Weights of a small GPT-style language model, trained from scratch on English Wikipedia.
Architecture: RMSNorm before each block, rotary positions, no biases in attention or MLP, tied embeddings.
Each number is 128 + 24 x the weight over its row's rms, rounded and kept within 0 to 255. Layers, rows and columns count from 0. Numbers have three digits each. The size before them is the row's rms in percent of the matrix's.

# down: layer 6 MLP down (transposed), 192x64, rms 0.223, rows 154-191, columns 32-63
# gate: layer 6 MLP gate, 192x64, rms 0.25, rows 155-191, columns 32-63
# up: layer 6 MLP up, 192x64, rms 0.263, rows 155-191, columns 32-63
down154 098:104130130122125088106122138159108103127164122111091177135086157134115145074137139123135117115160
gate155 092:163128147047171141142121170149148139115132113123106099155162113166133159140137117113116152116100
up155 095:153094101119122114106114147139131123142111165128146120112135121172150103168104115135119128101111
down155 093:109134150139126118134114155119124132150145113128176167124111137113123099068152129161156122146112
gate156 102:063093139138107126107160135140115135143112137151146131159130141184104112116161138147143117114153
up156 099:086079118160062136145129105178115122126114126127149102124081158131092108096174137118135132145136
down156 102:114165173086122096115070125122119124106157152138080142134147133127160158141140104165137111127136
gate157 098:148133133126113167158120153099141141105087139122142123141107133145166150142134164154089091167157
up157 104:091161118117117177100092103125122131072125092136112155135111156117144131160115156147089122138114
down157 097:115077099114151149088142140150112126115174125079149098180151129147092156120095109170121128137064
gate158 084:146131129109116101134110109126096165104129150094149091160163143139137149109120139110129128131156
up158 079:113144162129154140098124102157146147085117100091145109137105141110140143096099144156119144123176
down158 071:150103103133128120125127148102131103134143116166094131128131149123135172161136100139126098129144
gate159 104:137151117124139118109149120144146104131118144148169134155126112140129134181117166124124133078095
up159 106:095144100106129138167098103112153134143148138146100080116115137156135158194125130103126147120164
down159 099:160156135107142129113109119088110128089114130101149128096162145119104138163102114137153142163130
gate160 109:129128120122162130106150171156125127136130109145097157146132132154136112160120134100073135159096
up160 098:114139138161103114093119120140125145095144139169152124128093099151112105174134126169169159060174
down160 099:129103129129128174132112114097120148091128141127134121128141096140148140159115151092126149119112
gate161 107:122142103174117117116148139135092122146171143115126104108104137127127155137143111100153129146125
up161 101:164143135169159117133151074143104109127107108118106128130126098055149173143163107105201116128110
down161 101:117142071090126151104082149131111136079113127150154131120136126145098108178134146141086110137103
gate162 101:120149137099151148148106133152058167129094113138135137143107118112149121152138120139136144139129
up162 104:135124105109164137150085141136084123154100117122116104127160104092092127155168120067094086107091
down162 105:167129136115107158075130129129128141086146143118107099117127118124077092080160133157151126137078
gate163 116:131073149116100135128101092114115169139136133116136128128126149126125105082157154133113124083149
up163 104:121148123096117144154142136127109145084162142114126163118141122170107120072088179139130141168120
down163 112:163078111136092134083128144129099159146152109154140150131119108107157164129106172100159109161139
gate164 099:079133094139108141096108113122136098168080151099101180138146164133146108135147129089110104116141
up164 099:129175153087118087155132131152162148134118137151100159108123118167120136117133170141194159117099
down164 108:120129127116146083115121113142091114153114131146141165101143137121169110134133111123165108093167
gate165 092:098080152115142151133109134154118114103161106150093148135161118130118112114141147129081133126093
up165 093:081110177122144166116145134090125105130159115156130116140118147123121137169179118162119097126123
down165 100:131145081168107115114150114168154147149137100158151127146157126117128141106101107137158091096109
gate166 099:173145140129156112156118102102130082088102120183141112097112122139132151110146114134155143117102
up166 092:089101114169087109133121140132119138132156156070099130111142142139078132084117149116117120084124
down166 092:165121148143126158122137116115103141129083090168154154132121132137132104143156159071131112184113
gate167 077:118144158123102129128118157157129099155127125108168122128127138160125105161107102149142121107203
up167 088:100122108120166126115126138128097096148177088156085123085154122144123114135124157083143108089096
down167 084:150182142127109152174138104107145111149109160131164110129107119114144100131163139157115152147177
gate168 102:113124114136118110108073136172089142102139128132137142168113076129126133120107122158124171081133
up168 090:100119126136128108132094146124083120127118099145151112111133153107077095075120126095122107120129
down168 097:156139136154124131113145108134104180123136104083072143105126131115145110172092113137111155167161
gate169 088:136142126126157101069108151129129141181136116088093136100134153109146161154126111138137133164123
up169 096:115125129164168045112120124161149162148140124100095083111084155162132114124121119110088137125104
down169 092:139121124088099122119066153115134104111149088157120131125145164166162178122127133204153132128130
gate170 082:175142141133118118098168131149102136168115145101144164110146096138094124121122091086174144122133
up170 092:137125155111121136168144129151154114107091106145121137131137145143188091164126176193172151100139
down170 088:146111143126156137158174085170115165138132130150158132078097109174138146120111155144097116163111
gate171 099:097104153120088094082138127162103120083082153159117151127115146112127128163152125139110134158127
up171 107:123102122118151164170080132122092130161144129090104098094119154112071148103153137125140120146119
down171 108:143161120158131112120108155127108176143142151120150071169108114115134109131110120127097082152140
gate172 102:150120075122124118159120098128130152111166121145152078103131142125095119138108055084097110144090
up172 099:135123154143137119100132128136161096121113166170165161152101127138151131138129179144148155106153
down172 094:123128115085136164131132147129101130112098134131160102147162120149096117136155063094138171125098
gate173 101:102145147106118096132134132171103123144101113139124167130142107135126129103139145147104087094121
up173 111:129147143156143189119156119088156140129117142133139080111111114126146155101137133124153110123110
down173 112:125124121118122108131070136110164126171124128140157145134141092117113156167122141112148132149124
gate174 095:121180123107139115136100139130085168142145146109116133131065125093112126137136081163136154122088
up174 095:141128127116132118086115163196122157121107129134116177128102094166143145125149140192091142154131
down174 105:143098119114146123150153136100125100119150110107129126124144144140142111140166129221108171146124
gate175 097:120119100131188146130157118105128118159110113126115129106088081121111157147155108116155144119123
up175 092:099204121115138157118108141166134144127150159180147116128107121146122136132133141153110108155146
down175 091:141095128131179148130128121114121124151163146096159149129116140113155107143149123070128146136142
gate176 103:142130135147141133113153112160098109128140125132136147102120105122081110090111089122101186125092
up176 090:131103144132113161086173160144152104124130125166125095121163082120115115159097138102137146103097
down176 087:100117123129155099086141124085138071153126104145159118104121121134124139158108122106109106139138
gate177 093:130142120125104098149153089112124100163145114167129135103142165142105122107108113115112164158111
up177 089:153131122111142154160168118121136123142154130131135119089126173131112159092124089104125175138136
down177 093:127115082110064137082177131145157122099148107154137099123170175138128134102156125132144124156121
gate178 087:077140140093121151138134138174129179101125126107133119103183076161110142121120129128135143119097
up178 083:149179133140143114150112123157124122078127159129133139120104113122110109141195161138099126124141
down178 093:116139149077102122155132138138107156155145142091111081108153097134168171116131114141125136140111
gate179 109:104110154125112133103097103143134096139087112111118084137132149147146098112111096111128154156134
up179 122:125144149107141124112171100155112117167143158118131152146077086101107079091106145163131133144085
down179 117:153103138099149157140145145096138125198119131135177172145151154112117155131191121085127147094130
gate180 077:119125166140135082121172113121137148127145174122144123163155138130169170164104112113170156124125
up180 077:105090103151074136139080127150124135115109089126087115130111155123111104088144167111133114072126
down180 081:110115104132105099090148173112160128161064127121139148114136119104162100137151086085151155118123
gate181 084:114103115166117117153077135123085141145137160150145099084150162116117141164129129151133102132179
up181 089:106127117142158184165112147095113150126142151135088101095124150077101181121133139106151107145099
down181 077:097102126138136138122143108160167133114109119121112165148128099135177128103077131128114161112122
gate182 103:078143116103123117135140109131140132130081080123108150131118093114113129113181123100095136183148
up182 102:154096140149104156113119154131137111120160073125097149123120140088138094101158156146151160157122
down182 115:097155120104161151116101147119121068089148143089133142125125135094128105092162153137100137101129
gate183 106:136146123121129139121123143097123158125098158139142115178121103121152183166137099130132073143116
up183 095:139156138147138107099153101113157148133109123149118131118123124129151128133137127092156144081167
down183 096:115141162119122150176161158122130139090118113152098136100095127106146104116108117129178069146144
gate184 101:097154155102101106091101131092150131122122139118121135160088169170117137110108166126109142100180
up184 120:120120181137113177143135096100122118106063111140126093137159164116162103140104162165150131095138
down184 117:130097116169133089156144139090124119140138115088129142143108177143127131123182129165147124101157
gate185 104:121105153113098138116131123144120150147135134119166112090160156180145091115148101126117171122128
up185 118:152096140122112122108119137148157111148118107140172085103103145146152090115139122094128185112104
down185 117:149146136094131097135158133100143137114105187110102154122141137110140093152129141137069134124105
gate186 102:147104203137112114156080091114150097134100101121112136101098175130121120130120105144135147118105
up186 098:105171131132132156137141116089124116172108089144151149127133126083130165128142122140146134145146
down186 104:155125141131119102095112147151150138088155105101105090110091127135163123101156090154105125092113
gate187 101:119141147097104115161132119145127156140137140143096174096168176138106156132119123132076136124110
up187 102:136166137129149139137154141152131128098138160120143141123166105179128154133135145119177142111113
down187 103:116131103107099112131108196124128142123151151137084113136093141138074172131119135127157136120163
gate188 075:132107097129149126147161150089078123109131120131133137115120170167119124115086091081121105156122
up188 079:139127148140088127077161148117132114142114167091121119142119117120158121139105138162160163134132
down188 085:158105104123182140161139125140090134109137108122131103106145131142112153140099131148096119135141
gate189 106:131133113130134089145134140116181121123145105111093122152082127116118109130111094137107129164116
up189 107:155118126114107156100084126123125083151109143102134121117130101109108158129126145170065112102122
down189 105:109147122119145128101143143100126167135128116110126115107110169148070128166103156167169142133091
gate190 101:167127114108155087144156134160137106146089104129100128125111129171203120151174115155118139134112
up190 100:128105170147131166112112146104090087138168135093108161159124114094119146106142134120180154154093
down190 098:113110125144111140119119109112096122119100180147091130172130106208135170118089132146093136157135
gate191 081:140144162145108160166106129152104121115145111131179117149147104124129180126136141166110107130108
up191 078:151129099117132161105165096104086144118161124104107120120119164128121134145139114107163100129148
down191 082:104141142148124088115089120134140110164106084144116145163124094105166113166134079071124160120127